python train.py --num_hidden_layers=12 --hidden_size=256 --num_attention_heads=8 --num_key_value_heads=8 --head_dim=32 --intermediate_size=704 --vocab_size=4096 --hidden_act="swiglu" --norm="rmsnorm" --norm_place="pre" --norm_eps=1e-05 --positions="rope" --rope_theta=10000.0 --rope_fraction=1.0 --qk_norm=false --attn_scale=0.177 --bias="none" --tie_word_embeddings=false --parallel_block=false --init="normal" --init_std_qkv=0.0433 --init_std_o=0.00884 --init_std_up=0.0433 --init_std_down=0.00884 --optimizer="soap_variant" --learning_rate=0.00441 --beta1=0.95 --beta2=0.95 --weight_decay=0.099 --lr_head=0.00763 --max_grad_norm=0.5 --warmup_steps=200 --schedule="wsd" --decay_fraction=0.801 --decay_shape="linear" --final_lr_fraction=0.0 --batch_tokens=[65536, 131072, 196608] --max_seq_len=2048 --doc_mask=true --train_tokens=247400000 --max_steps=2100 --dataset="wikipedia_en"
Each number is 128 + 24 x the weight over its row's rms, rounded and kept within 0 to 255. Layers, rows and columns count from 0. The size above them is the row's rms in percent of the matrix's.

# layer 7 MLP down (transposed), 704x256, rms 0.13, rows 620-637, columns 128-255
size [104  99 107 101 105  98  91  93  93 105 104  97  97 105  98 100 101  88]
[[140 117 115 148 146 137 171 111 103 135 138 102  84 125 171 110 154 132 103 125 102 144 105  93  95 141 111 135 143 116 105 114  91 109 142  91 127 113 115 142 133 111 127 156 146 142 113 137 136 118 151 157 161 148 142 110 131  89  97  92 129 123 146 135 136 151 170 137 103 143 222  83 146 133 120 128 107 101  77 128  98  97 135 129 126  96 141 130 178 139 139 143 108 168 130 129 103 163 180 118  94 138  98 141 154 104 124 124  76 111 128 111  92 132 159 137 136 129 131 144  85 130 153  98 108 114 114 109]
 [137 126 113 162 151 166 140 155 133 106 142 125  95 130 146 177 164 121  82 135 141 107 127 135 109 103 114 120 142 154 127 130 137 110  63 123 154 126 147 138 136 120 124 142 166 148 105 139 133 122 118 137 111 130  76 130 108  89 131 123 136 128 146 128 139 125 139  90 156 128 138 149  95  92 141 122 121 149 120 168 116 151 124 124  96 176 141 144 139  74 146  68 128 159 119 120 130 107 143 110 135 119 150 145 127 122 126 128 107  97 118 134 135 134 105 118 173 141 147 150 101 124 148 165 120 171 193 108]
 [116 143 115  82  92  91  92 124 121 139 134 122 117  78 111  97 109 114 134 134 147 140 162 136 137 185 120 151 154 109 161 123 117 119 127 178 139 128 109  87 102 120 100 177 106 116 124 138 120 120 112 122 165  91 148 123 136 120 126 166 132  97 149 122 129  79 114 103 110 158  79 149  96 129 151 102  88 119 103 129 144 185 109 140 142 118 134 136 186 148 193 138 112 111 140 101 113 119 118 133  98 128 163 113 115 149 126 113 106 154 158 159 115 124 136  80 111 119 127 129 105 128 178 161 117 155 101 125]
 [179 138 148 111 110  78  85 130 170 140 172 151  92 133 159  86 102 124 102 111 122 161 108 173 180 123 123 137 116 136 114 122 140  54 124 179 119 125 158 113 131 141 120 129 118 102 125  97 138  99 145 106 110 125  94 133  84  92 122 148 131 170 119 142 157 131 102 155 128 163 136 105 153  98 118 142 140  96 108 127 132 139 107  85 156 117 132  99  98 159  93 139 143 126 124 122 117 170 156 125 138 115 139 148 113 146 112  62 152 117 113 154 153  90 135 168 112 146 162 154  85 155 130 108 105 145  97  91]
 [127 125 120 108 102 115 137 111 140 124  79 157 128 109  86 106 167 148  88 171 125 123 173 133 142 120 120 131 134 113  98 112 157 147 153 177 101 111 123 126 119 122 112 118 161 123 155 154  85 166 106  91 157 135 137 126 162 175 133 136 128 146 119 102 105 125 111 130 131 123 129  92 160 138 160 135 183 110 152 138  98 111 133 117 108 144  96  95 123 147 135 159 185 129 146 140 134  93  98 135 140 115  99  83  94 108 115 144 109 158 151 127 146 141 121 151  92  93 156 110 130 132 177 123 146 147 128 132]
 [129 116 134 122  68  76  83 156 164 182 129 123  95 157 125 100 160 119 126 125  74 111 146 129 146 136 109 159 159 141 131 126 142 138 107 136 113 118  86 141 134 129  75  99 113 116 115 183 130 132 143 130 128 110 110 165  92 133 109  84 109 126 127 114 151 142 121 136 127 159 121 112 133 146 145 114 113 106  79  93 127  84 134 103 106 104  84 133 156 164 145 111 156 102 136 147 136 136 135 122 133 144 114 147  81 108 127 167 116 104 118 131 124 124 135 100 141  81 111 111 138  66 188 104 125 111 108 109]
 [103  88 112 133 101 116 142 137 123 173 136 115 129 116 140 122  85 106 155 175 148 108 124  92 156 139 123 151 138  92 135 148 109 118 102  71 135 173 125 120 122 147 109  81 170 112 131 120 101 119  92 142  76 108  96 128 139 135 140 111 128 112 107 137 144 165 154 126 145 127 125  86 120 106 132 111 149  94 110 123 137 146 138 140  93 137 123 136 121  82 111 123 148 114  88 114 116 180 138 138 120  50 127 132 103 140 139 115 146 148 139 171 122 122 142  74 110 113 130 123 130 133 113  80 153 125 109 149]
 [128 165 130 120 129 126 110 107 132 149  61 132 134 104 145 160 149 128 159 102 116 144 144 142 123 107 130 154 122 109 116 154 156 173 154  59 143  73  77 151  99 122 150 120  90 110 130 154 174 113 157  85  98 156 137 163 117 164 146 136 131 108 127 121 107 151 138 107 110 135  94 109 129 115 142 132 126 127 138 150 146  97 131 165 114 114  97  96 160 156 146 133 129 133 130 129 138 119 161 136 160 158 116 157 151 112 151  90 129 139 131 133  95  94 118 127 124  93 174 107 149 118  92 126 146 145 110  99]
 [101 103 135  93 121  98 121 152 129  89 107 107 168 129 147 152 107 107 125 120 113 131 122 160 151 128 110 124 160 164 139  89 120 140 117 168  83 133 111  89 114 115 171 169 151 114 139 115 132 133 145 141  95 119 108 137  92 133 118 114 119 119 129 159 151 118 131 114 102 147 176 135 125  96  97 124 144  96  77 127 144  76  72 121 141 155 106 150 110 119 110 158 198 127 145 116 171 102 129 114 143 122 113 111 137 157 109 108 156 115 127 107 118 134 118 135 148  91 115 168 169 160 112 111 129 145 102 115]
 [132 141  85 157 114 153 113 166 166 141 135 137 109 108 100  85 118  96 163 124 132 125 142 145 135 158 176 151 136 100 155  75  92 195  85 102 122 123 137 117 110 139 160 129 147 133  92  87 136 150  96 161 118 111 167 125 137 126 106 148 124 166  98 131 135 169  49 118 113 145 126 118 119 146 130  98 106 144  95 114 130  84 104 118 134 107 129 107 131 104 173 153 134  97 104 113 125 116 117 109  94 140 124 139 171 150 103 119 142 131 123 146 101 108 122 141 169 124 110 114 133 125 161 137 145 127 111 185]
 [ 86 155 136 166  90 137 166 163 140 140 166 180 109 106 145 111 116 124  77  89 155 106  89 144 143 106 150 125 122  97  99 148 151  89 145 117 130 128 177 149 126 124 112 140 109 125 137 104  88 101 123 129 102 180 158 125  68 156 119 115 101 110 121 117 141 152  93 118 143  85 111 173  57 107 117 134 117 156 133 185 119 147 150 112  86 134 112 101  61 127 119 112 131  83 155 134 124 138 122  91 141 158 136 142  99 134 118 113 159 117 140 113 116 124 108  74 133 131 100 147 132 140 132 125 106 134 114 116]
 [152 158 141 157 150 116 164 152  97 141 103 147 143 132 139 107  81 121  86 150 110 101 149 143 145 122 125 148  94 111 111 143 136 147 157 132 171 130 103 122  96  96 119 122 153 102 115 113 150 136 149 132  70 114 131 127 180 113 143 140 156 155 110 137 175 185 168 147 119 149 101  89 161 130 127 118 113 101  88 121 190 132 131  91 155 150  99 108 120 136 130 140 143  78 121  92 175 134 110 113 132 116 125 133 116 106 109 106 140 116 135 102 150 180 111  99 144 135 130 128 114 132 120 150 129 106 134 124]
 [149 102  98 134 116 154 162  94 133  86 141 159  96 125 106  98 109 140 112 134 125 109 117  55 173  95 120 112 133 119 160 104 110 141 102 130 166 121 147 119 161 115 171 110  80  92 164 115 139 128  97 114 135 120 136 107 137  84 140 150 167  88  94 114 167 146 109 144 130 129 104 117 107 131 104 132 137 106 117 152 123 145  82 108 113 129 128 140 114 107 130 172 138 111 172 136 146 114 111 145 126 138 140 108 133 136 143 115 143 114 141 147 126 127 107 135 133 130 133 142 139 197 147 151 168 109 113 136]
 [196 157 126 132 117 183 128 158 165 138  93 137 164 132  85 161 143 144  92 134 140  72 101 160 149 162 145 168 106 119 145  96 126 123 146 162 102 114 111 125 141 104  94 108 109  91 153 134 140 122 151 111 116 148 153 134  94 101 147 121 135 138 141 168 139 149  81 148 153 113 144 140  57 131 132 135 112 109 105 161 141  74 138 108 137 142  76 179 112 114 112 149 120  95 128 156 147 176 129 125 150 133 120 153 110 132 138  99 130 160 123 124 121 154 141 155  99 156  89 142 146 109 152 108 113 146 130 124]
 [123 139 122 126  89 119 124 111 156 100 123 142 128 132 144 130 152 138 179 118  87 100 110 129  94  99 148 213 175 155 142 105 136 127 147 148 132  42 114 146 128 116 134 130 139 112  83 108 122 125 174  81 149 130 144 111 109  81 130 112 142 138 133 115 156 143 151 160 155 141 121 133 147 120 105 107 108  99  95 147 103 113 118 136 126 132 132 131 177 107  85 126 117  88 134 126 107 138 129 140 146  87  80 169 110 110 130 149 113  99 169 117 133 101 130 126 123 138 136  93 140 163 123  93 166  94 105 148]
 [131 117 153 127 117 139 107 208 138  80 136 150 111 126 137 136 118 123 112 113 133 129 113 167 133 167 108 159 140  87  95 121 118 117 118 106 167  81 122 133 129  99 115 151 146 130 110 106 113 136 100 113 138 145  85 126 202 151 120 101 129 124 108 107 159 133 125 133 155 149 109 119 131 104 130 125 144 185 183 155 131 126 108 160 144 114 150 187  96 115 118 121 163 124 111 122 127 134 150 154 121 106 129  91 137 115  97 116 120 133 114  87 191 132 106 135 112 124 119 153 134 153 175 129 136 124 105 119]
 [139 107  82 116 123 150 128 117 142 112 122 133 104 103 127 142 166 138 134 129 133 134 128 130 111 127 122 138 118 114  95  91 106 114 104 117 183 117 160 147 157 171 180 128 151 128 176 115 156 145 102 139 124 102 111 133 127 103 149 107 136  93 160 139 136 116 147  92 134 119 143  99  84 105 146 143 144 107 162  72 137  73 111 122 111 123 122 106 110 136 110  96 102 133 133  97 127 127 108 108 117 151  94 163 133 153 116 148  98 133 170 127 122 115 131 140 104 125 119 115  97 148 109 137 164 140 139  93]
 [124 122 127 125 115 158 119 103 134 130 146 115 114 145 139 157 121 166 197  87 112 149  97 121 122 178 110 147 124 182 144 147 165 123  77  89 148 117 161 154 151  90 148 147 131 119 155 145 122 140 113 101 101 137 162 129 132 155 145  95 180 121 123  90 159 106  75 134 152 110 165 120 160 156  99 112 149 103 153 137 138 129 189 112 124  90 126 153 159 141 154 106  81 126 125 135 116 130  89 176 116 158 135 118 114 104 138 124 128 101 140 102 130 102 142 161 152 198  99  84 115 131 127 122 152 107 107 145]]
# layer 7 MLP gate, 704x256, rms 0.142, rows 621-638, columns 128-255
size [103 105 101 104 100  88  87  92 106 101 107  97 108  95 101  99  78 102]
[[ 86 132  96 149 131 134 123 139  90 131 153  95 162  87  85 129  60 153  38 119 118 131 110 105 127 124 153 125 133 185 138 100 129 104 144 129 121 107 133  55 124 148 153 141  92 144 130 131 109 139 143 139 107 151 157 169 152 106 112 130 123 122 140 114 130 149 171  69 142  64 124 126  93 134 112  81 151 130 172 110 121 116 121 144 116 148 112 153 133 125 177 104 114 152 108 122 136 165 143 119 116 154  77 135 152 120 140 113 129 162 149 119 110 107 145 155  97 132 135 115 164 114 131 116 129  91 110 103]
 [ 97 181 136 147  96 111 120 105 119 150 111 144 133  95 131 146 182 120 175 126 128 133 128 124 129 142 161 109 139 128 159 198 127 159 156 118 156 105 126 148  82  53 141 145 134 133 134 166 169 102 112 103 150 135 146 161 165 130 137 110 104  97 136 119 133 120 123 119 141 146  97 110  98 123 162  94 119 135 181 103 137 133 171 133 109  81 134 135 131 117 133 115 155 165 122 161 132 124 159 121 115 139 155 138 130 187 118 146 124 143 143 127 102 171 130 125 118 130 124 105 119 177 106 131 113 141  99 114]
 [147 145 146 125 128 142 145 141 122 158 172 134 129 117 147  75 165  94  94 199 182 157 116 139 169 113 139 149 161 103 106 138  96 108 120 120 111 127 155  99 125 148 111 130 114  92 129  97 125  84 102 156 123 120  95 113 150 132 104 109 167 155 172 116 142 154 139 132 140 126 127 125  80 116 131 102 124  89 138 136 151 131 138 168 130 151 162 151 122 124 132 147 107 174 176  75 142 119 154 118 132 175 136 136 142 144 118 153 137 132 120 154 133 130  97 113 152 118 108 133 135 152 161 130 112 138  74 145]
 [135 116 148 124 102 118 157 136 141 149 141 105 141 153 120 116 151 152 129 115 161 154  93 129  77 108 105 158 156 150 171 133 125  87 124 146 139 122 117 104 163 127 116 159 121 128 137 157 112 155 100 128 140 114 106  99 164 120 160 133 100 186 142 115 144  92  82 107 101  78 145  98 128 136 155 125 123  98 119 125 108 107 142 127 112 149 153 108 124 152 137 158 141 164 184 130 158 153 159 109 184 129 135 164 117 117 133 145 124 130 122 121  74 133 134 105 125 144  95 147 101 173  84 120 118 124 178 174]
 [116 156 114 119 140 164 164  98 113 121 126 155 120 125 111 132 118 118 153 146 124 147 121 142 107 131 112 102 103 117 125  81 167 135 141 167 128 125 159 136 162 109  89 134 109 164 104 126 128 155  85 130 168  73  98  84 145 138 143 111 176 130 128 137 129  61 159 103 121 119  94 138 146 116 105 134 110 125 120  97 106 160 116 132 130 192  92 144 183 124 118 113  96 123 157 158 170 124 148 127 153 134 120 158 154 102  80 138 153 134 129 157 143 121 114 126 110 118 110 166 117 164 108 150  98 106 122 168]
 [153 103 132  98 131 144 143 151  97 190 120 110 177 152 131 127 113 162 144 125 160 112 131  83 130 133 149 143 145 116 137 110  97 131  77 111 128 119 148 126 115 134 133 114 143 110 112 118  65 158 178 117 109 151  99  94 152 141 136 117 115 157 125 131 112 104 141 130 109 133 175 139 108  85 140 144 141 121  82 127 104 171 131 118  83 115 123 127 142 166 159 116 159 129 106 140 129 134 119 132  92 162 139 136 112 154  81  76 122 125 153 107  93 159 177 113 155 121 109 117 154 159 123 141 141  94 141 103]
 [161 125 136 164 135 107 140 183 100 118 132 160 141 132 109 114 172 123  99 109 153  99 131 119 112 164 148 179 152 131 138 151  87 144 129 141  81 144 132 127 150 114 117 125 129 140 162 122 124  96 122 152 137 129 110 116 128 137 132 127 144 153 123 135 104  98 104 137 140 128 145 138 110 171  95 109 156 112 127 123 160 126  95 122 114 155 106 132  68 163 122 114 133 116 131  96 128 152 158 152 108 157 147 136 124 162 137 110 104 172 139 115  91 102 147 104 136 119 117 136 133 154 147  95 123  99 144 145]
 [147 145  87 184 167 127 141  96  91 146 112 172 116 133 146 117 145 167  93 159 128 157 103 126 114 134 136 183 115 112  96 140 127  79 140 146  98 166 106 108 109  95 108 108 160 150 102 148 112 101 135 100 124 119 140 102 111 129 131 111  90 112 109 140 168 154 133 126 152 124 153 173 133 109 143 134 101 161 162 138 120 139 141  94 139  95 162 154 147  61 111 107 115 145 109 122 161 147  96 113 111 105 146  98 122 113 185 105 123 179 125 147 114 110 126 123 122 123 137 143 117 118 118 177 109 128 154 130]
 [150 112 101 132 122 152 191 125 118 142 121 119 109 154 128 116  92 109 130 123  75 120 110 154 128 164 114 104 119 154 114 138 101 165 140 129 139 103 114 117 180 116 124 115 120 108  93 111 111 103  81 129 128 109 149 164 118 165 103 116  90 112 142 130 127  85 110 111 140 134 157 130 101 157 148 115 110 159 101 120 170 118 119 118 132 111  95 172 130  96 126 132 157 117 128 107  99 154  68 110 119 155 139 127 103 104  99 105 162 124 125 104 119 181 138 156 111 108 152 175 113 100 116 114  97 157 165  81]
 [131 140 168 135 102  87 121 130 129  96 100 162 115 126 108  96 159 130 122 154 125 133  65 124 125 112 127 139  86 101 119 118 103 110  82 131 127 118 132 111 114 172 134 100 148 120 158 137 124 135 126 126 130 100 102 115 124 139 127 135 134 127 117 117  86 133 170 161 109 116 155 136  96 137 129 125 127 132 131 137 128 145 108  96 188 107 134 150 141 138 110 143 142 115 111 118 103 157 163  96 126 161 107  68 143  91 144  90 149 133 113 127  73 119 110  94 107  92 166 170 162 135 106 151 139 125 113 115]
 [ 90 136 106 157 132  90 169 149 115  97 120 141 110 147 124 116 110 115 130 125 130 115 184 119 139 111 121 147 133  94 155 113 111 144 119 139 101  82 121 138  89 137  96 139 132  91  87 156  89 123 176 145  89 160 140 140 191  80 138 128 122 150 126 111  95 131 171 132 113 118 112 157 119 127  66 128 131 114 159 107 130 120 121  89 128 130 117 133 140 127 111 146 112 105 135 143 104 145  90 109 105 133 161 198 118 127  98 106 127 153 129 111 136 107 125 119 119 133 161 116 135 125 121 133 139 110 140 118]
 [ 90 102 144 136  96 125  73 129 119 128  49 119 130 123 125 110 131 157 141 126 125 121 138 148  94 118  86 138 122 118 142 124  97  83 132 158 137 132 132 142 105 109 137 137 143 133 113 123 120  98 149 100 124 134 130  91  93 135 116 143 110 133 134 125 136 113 141 118 125 138 136 156 178 130 163 147 136  97 113 102 135 121 161 118 125 111 175 102 122 101 131 153 107 162 154 113 132 154 130 122 110 117 152  99 151 104 158 116 175 115 128  91  85 142 138 131 133 136 126 137  85  47 161 141 123 138 148 110]
 [156 139 139 151 158 141 119 143 173 108 145  94 110 138 115 126 141  90 134  85 119 114 107 105 122 116 139 139 137 107 156 109 151 137 130 114 145 143 101  85 160 117 130  79 146 150 113 112 141 127  88 145 162 144 111 131 151 181 163 173 108 176 125 158 132 132 165 152 141 142 151 138  67 148 126 155 119 104  92 157 149 135 123 132 132 171 116 142 118  84 140 105 118 135 160 153 143 137 158 129 126 163 137 121 181 136 135 148 138 137 112 143  66 127 125 104 126 131 148 187 157 127  94 106 111 112 108 144]
 [ 93 111  96 106 169 118 156 144 161 149  95 156  95 126  73 147 121 152 130 128 152 111 126 111 140  84  92 112 116 134 145 117  85 119 149 161 147 114 116 153 145 126 140 152 146 111 100 125  93  86 136 130 167 152 145 129 140 159 129  98 125 131 101 164 132 129 111 125 129 112 115 121 120  83  83 113 112 112 111 204 125 122 165 148 142 131 136 103 132 119 110 125 112  95 152 144 104 105 149 152 153 121 146 129 185 135 148 104 138 143 122  98  85 127 147 135 140 103 134 141 142 136  99 130 124 129 108 193]
 [135  99 125 120 188 103 119 114 129  92 136 130 107 123 102 156 147 142 140 157 140 136 130 120 142 124 106  86 217 122 116 143 142  96 121 141  78 119 110 106 144 137 151 126 146 112 103 144 135  96 101 131 130 119 143 116 106 176 131 152 149 131 149 106 162 118 154 132 150 109 168 107 184 107 113 128  98 161 152 110 134 102 129  99 126 114  77 122 146 125 150 109 144 156 116 121 113  99 122 153 141 127 112 155  74 120 125 159 102 134 127 130 135 147 134 111 164 126 161  97 128 134 148 142  97 102 117  50]
 [120 121 115 144 164  98 110 157 115 136 121  88 139 113 165 120 110 164 135 102 142 118  95 135 118 176 121 143 128 139 135  88  93 107 166 154 201 131 114 141 153 117 171 125 134 135 113 129 142 181 146 140 100 133 125 129 141 130 167 106 151 110 119 142 162  99 141 137 120 100 121 124 171 128 120 140 148 106 141 177 112 114 142 143 161 136 130 138 161 101 118 104 123 151 155 186 135 111 106  98  91 136 156 126 106 158 110  44 155 143 116 149 117 107 106 132 120 107  75 161  66 181 131 125 107  94  97 133]
 [ 70 139 112 125  88  88 118 109  71 143 101 126  89 101 114 108 109 109 166 156 132 141 149 122  95 136 139 120 117 149 133 106 127 128  83 117 143 116 128 134 149 130 135 180 149 136 142 132 125 158 129 135 162 101 129 119 125 171 113 122 115  94  93 130  86 114 140  94  92 126  77 138 128 128 109 107 128 149  93 126 151 124  91 110 119 137 130 127 101 190 139 153 115 120 173 110 137 161 144 112 145  90  77 158 152 122  95 136 151 158 105 112 152 130 113 124 135 127 130 121 121 127 144  96 143 125 130 110]
 [134 104  91 184  96 112  88  74 122 127 174 152  90 100 115 133 110 143 135 127 128 106 132 130 107 156  76  92 107 133 158 155 130 120 159 141 138 157 127 126 111 115 165 141 185  85 116 105 131 152 131 134 150 129 101 161 139 132 115  91 143 128 121 119 190  90 162 134  66 147 159  99 147 134 107  77 147 110 151 106 151 128 142 132 135  96 139 108 126 113 111 132 111 140 116 150 144 141 133 143 129 112 129 120 101 151  77 147 110 134  96  69 101 134  61 112  87 121 128  99 124 153 133 107 134 143 138 111]]
# layer 7 MLP up, 704x256, rms 0.142, rows 621-638, columns 128-255
size [102 104 104 107  97  95  87  91 105 103  98  99 102 100  97 101  81 112]
[[164 130 115 103 125 145 137 106  99 123 134 140 104 119 155 118 134 106 135 159 111 109 147  95 131 134  84 115  97 104 168 157 111 166 145 119 129 144 130 150 143 148  64 133 163 150 106 110 166 109  99 136 133 102 156 143 173 137 146 145 144 113 122 106 125  81 111 128 148 135 124 162 126 131 130 153  97  98  81 149 153  96 138 150 157 146 187 138 166  97 139 100 125 125 142 115 131 141 128 141 137 122 133 137 121  91 145 130 111 106 121 107 154 126  78 118 137 149 188 159 108 121 206 128 113 136 182 112]
 [ 93 148 111 124 106 102  81  99  97 128 121 112 124 106 121 109 162 111 166 115 159 144 157 106 126 156 138 165 143 114 101 121 152  84 129 126 134 106 126  97  95 108 105 158 124 119 100 149 118 134  97 129 158 133 154 153 113 159 158 177 118 159 148 112 106  39 128 135 153 170 101 146 120 142 134 128 120 136 133 149 163 157 166 123 135 102 135 151 163 135 109 136 164 117 102 133 101 144 147 134  98 113 129 124 128 180 102 141 109 123 106 168  94  85 104 114  99 118 122 134  84 151 119 165 113 115  97  56]
 [114 115 149 120 157  90 150 158 120 120 112 158 143 125 168 151 158 126 121  87 110 158 120 130 112  93  58 111  83 159 150  94 128 141 136 134 158 108 144 143 108 144 118 129 117 137 150 114  96 117 156  52 138 118 107 121  87 135 169  72 144 115 107 138 110 148 146 159  77 106 131 144  73 135  86 108 112  93 171 153 123  78 107 118 144  97 177 146 141 119 145 131 104 174 127 136  90 161 129 136  93 107 121  70 150 137 144  97 119 143 147 147 157 110 131 157  95 102 150 136  70 135 149 114  87 164 124 146]
 [103  98 107 102 150 185 137 136 184 141 135 104  98 104 168 113  84 139 133 124 123  95 146 193 106 121  94 111 104 101  99  83 108 117 122 118 135 128 140 107 109  79 154 143 118  73 157 112 104 133 155 146 116 129 143 129 156  79 119  87 130  97 176 139 123 132 123 119 117 146 141 159 163 197 132 120 128  98 122 135 100 113  98  99 105 155 108 128 131 144  96  97 127 126  99 159 126  83 121 120 136 116 119 151 119 108 144 109 138 120 159 129 151 142 140 183 130 106 152 104 135 116 146 123 153 151 118 105]
 [171 123 170 141 116  96 109 112 111 136  92 111 108 108 147 155 152  79 136 117 160 184 104 134 114 115 134 111 126 171 118 173 126 128 126  99 142  94 142 118 128 104 156 178 120 123 117 164 130 135 137 138  71 180 134 111 119 102 122 141 146 134 164 110 148 117 180 148 112 144 141 127 141 108 110 120 138  81 107 133 155 100 104 114 159 131 117 115  96 184 124 102 156 167 151 144 138 112 149 122 121 123 146  86 100 186  88 161 146  94  98 122 179  30  89 102 126 143 151 129 124 184 130 121 150 140 129 139]
 [151 128  82 176 142 134 123 131 121 151 138  72 142 150  97 108 121 125  82 129 118 141 152 131 150 142 117 117 122 131 122 139  81 139 129 140 125 130 103 132 135 189 124 164 118 130 128 134 124 126 183 121 181 118 145 130 129 162 146  98 138 131 148 148 168 121 136  75  95 156 144 145 142 116 114 152  79 133 140  90 182 119 149 135 158 139 129 143  60 183 164 114 100 138 109 176 114 169 107 129  86 140 139 130 151 171 109  98 163 139 130 128  90  63 127 137 122 162 124 122 194 121  85 119  87  97 141 157]
 [104 154 138  93 151  96 174 146 146  85 146 133 138 173 136 132 172 114  97 158 145 124 122 137 130 123 112 137  84 117 161 167 138  99  88 108 110 152 133 122 133 142 161 117 137 137 138 179  57 109 135 156 102 134 128  99 125 108 127 163 172 155 110 142 127 141  98 144 137 131 135 156 169 125 142 135 120 123 108 128 142  78 120 163 123 106  91  85 123  87 132 118 125 111 115  95 164 159 136 102 133 122 115 137 114 172 159 116 153  92 135 144 130 130 142 161 144  93 103 156 117 133 124 125 130 149 154 143]
 [112 112 119 104 144 128 144 130 152 103  94 112 139 115 127 106 152 139 182 124  97  96 143 133 172 188 111 149 142 141 137  84 124 136 123 140  92 124 151 118 141 119 156 146 124 147  93 151 154 153 141 159 133  94 151  73 147 142 115 119  97 140 161 162 154 111 145 119 102 111 123 111 125  81 101 146 107 119  55 108 141 127 124 137  69 129 114 151 105 137 107 166 179 109 132 139 127 121 117 157 154  89  98 128 130 110 132 122 153 124 114 143 136 123  89 138  77 119  83 141 107 133 128 133 129 102  87 139]
 [111 203 103 164 169 114 119 110 160 102  94 160 133 114 108 124 138 114  79 149 136 117 169 127 118 118 153 100 118 165 108 116 175 121 109 137 108 133 131 148 144 147 116 131 141 105  85 111 138 164 104 135 102 101  89 147 111 160 110 113 118 146 113 133 114 124 121 108 118 128 129 154 116 133 114  67 162  77 122 106 164 172 126 152 173 151 145 170 129 114 163 129 109 125 102 157 153 144 170  80  91 134 140 163 110 127 133 142 127 114 117 126 142 121 117 169 111 121 144 146  88 113 151 142 167 129 121 110]
 [124 148 141 169 128 122 126 127 149  78 131 153 126 121  97 169 153 113 105  46 129 129 154 108 143 153 134 110 129 156 149 133  85 113 139 138 162 135 134 187 104  95  97 138 125 122 166 150 117 105 145 134 136 172 126 178 173 113 124 110 110 159 144 118 142 120 134 144 103 115 130  79 137 105 150 168 143  99 118  91 142 121 126 103 115 140 106  77  95 125 119 134 116 147 117 125 117 123 136 114 158 118 153 130 111 148 117 141 105 125 116 149 125 163  78  91 190 175 119  95 133 115 111  90 113 136 135 124]
 [133 130 106 148 173  99 109 160  66 117 137 137 143  91 144 121 147  84  88 138 152 136 123  94 140  97 155  88 137  76 134 126 135 130 170 125 122 113 113 153 138  95 156 140 137 125 124 138 153 131 123 128 134 138 180 131 172  96 114 141 109 175 108 134 139  69 200 105 144 126 123 125 129  79 109 122 157 178 113 115 130 117 129 131 153 139 144 137 112 121 123 161 113 116 120 138 109 144 108 144 134 114 112 132 152 152 160 135  97 134 142 137 145 209 134 123 145 140  99  97 144 157 106 132 120 108 120 123]
 [134 154 131 160 119 124 121 105 169 145 159 165 117 159 139 150 129 106 128 150 140 123 122  97 160 121 100 136 118 137 154 157 115 133 100 123 131 141 127 148 115 145 139 156  71 114 153  70 126 152 177 153 166 128 147 147 105 130 142 170 144 133  76 105 119 135 109 107 101 126 136 161 171 111 121 131 103 141 137 139 139 122 159 110 135 149 172 131 174 134 116 124 132 110 156 115 123 166 106 133 153 141 128 154 128 130  83  98 159 118 101 114 122 145 112 142 150 131 100 231 152  80 141 152 137 167 171 136]
 [112 120  86 124 166 115 123 114 121 154 154 104  79 125 157 128 113 116 128 119 102 131 140  74 120 133 141 112 137 146 153  66 136 104 124 129  99 144 123 134 122 110 121 132 110 127  83 112 140 134  98 137 100 185 125 110 140 133 109 128 152 113 131 132 149  89 135 120 102 174 136 129 174  98 164 111  97 127 104 122  98 120 133 107 130 126 120 102 168 112 112 126 121 147  94 133 140 105 118 123 100 168 157 129 118  97 118  94  99 112 152 123 133 103  72 100 151 115 117 104 204 178 148 106 142 156 168 109]
 [146 119 147 106 164 136  96 154 102 120 143 149 123 151 106 143 140 159 107 141 147 122 109  86  84 118 169  98 128 173  34 126 116 116 145 125 152 159 112 136 140  97 123 122 140 103 121 121 121 131  70 161 147 127 175 129 143 105 101 169 149 109 155  55 122 135 139 135 125 148 106  95 138 166  95 115 150 183 193 101 119 141 140 132 123 123 128 152 118 107 141 120 125 134 132 137 141 110 122 115 121 155 124 147 114  80  99 147 142 150 101 125 142 123 119 124 141 142 115 108  83  99 130 167 158 109 133 140]
 [157  57 126 171 115 112 144 126 162 116 142 112 154 169 138 103 109 108 142 130 133 105 115 127 140 143 134 110  81 119 167 136 173 143 112 132 197  98  93 169 143  98 142 163 131 141  85 116 150 163 124 115 113  90 127 133 134 127 106 140 161 139 114 114 157 141 138 114 149 129  90 141 112 182 118 140 115 131 125 115 129 122 139 152 129 158 115 128 105  81 142 184 107 152  89 130 153  96 126 141 143 124 152 146 109 112 107 129 152 128 135 140  64 165 127 107 113 116 146 127 196 113 177 126 139 127 128 105]
 [142 126 126 114 101 153 126  95 155 183 149 109 109 107 118 115 123 137 150 100 149 139 115 187  86 116 129 153 125 127 118 133 123 109  70 126 130 113 123 120 141 116 136 109 130 166 140 136 140 132 147 112 133  86  49  85 138 126 166 176 119 159 137 147  87 147 141 120 139 111 134  94 121 143 122 111 165 130 126 160 174 171 125 173 141 125 117 122 153 113 112  95  92 119 125 152 116 154 105 119 145 149 109 143 167 117 121 115 112 130 126 201 171 156 129 146 138 150 115 162 133 139 151 166 116 116 142 105]
 [115 145 155 137 223 127 145 133 151 158 105 134 152 108 168 152  89  90 110 161 140 129 150 155  94  95 133 114 141  99 128 148 121 134 162  94 138 109 110  98 114 113 134  86 112  77 139 135 105  69 107 102 142 170 115 124 150  94 115 118 195  97 150 119 135  83 116 145  87 169 121 147 133 167 127 134 190 132  81 125 108 140 104 106 141 123 105 152 122 124 136 121  86 111 123 110 100 133 129 130 175 115 110 117 121 108 112 145 141 142 120 134 158 127 147 133 134 121 140 152 148 166 120 128 122 131 117 103]
 [138 119 142 130 125 103 116 110 158 138 135 117 147 137 153 127 154 117 149 145 136 171 101 124 148 137 110 152 122  73 116  95 118 116 140 126 141 117 149  84 116 136 166 106 129 124  99 149 168 118  86  89 100  77 115 143 102 121 118 142 102 137 120 134 111 172 139 143 120  91 127 176 132 153 157  65 112 177 111 165 107 141 121 112  92 131 146 109 133 125 154  89 137 125  87  70 165 106 134 101 142  96 149 131 114  79 128 134 162 146 130 121 164 123 128  84 118 130 135 140 145 122 121 109 168 162 100 133]]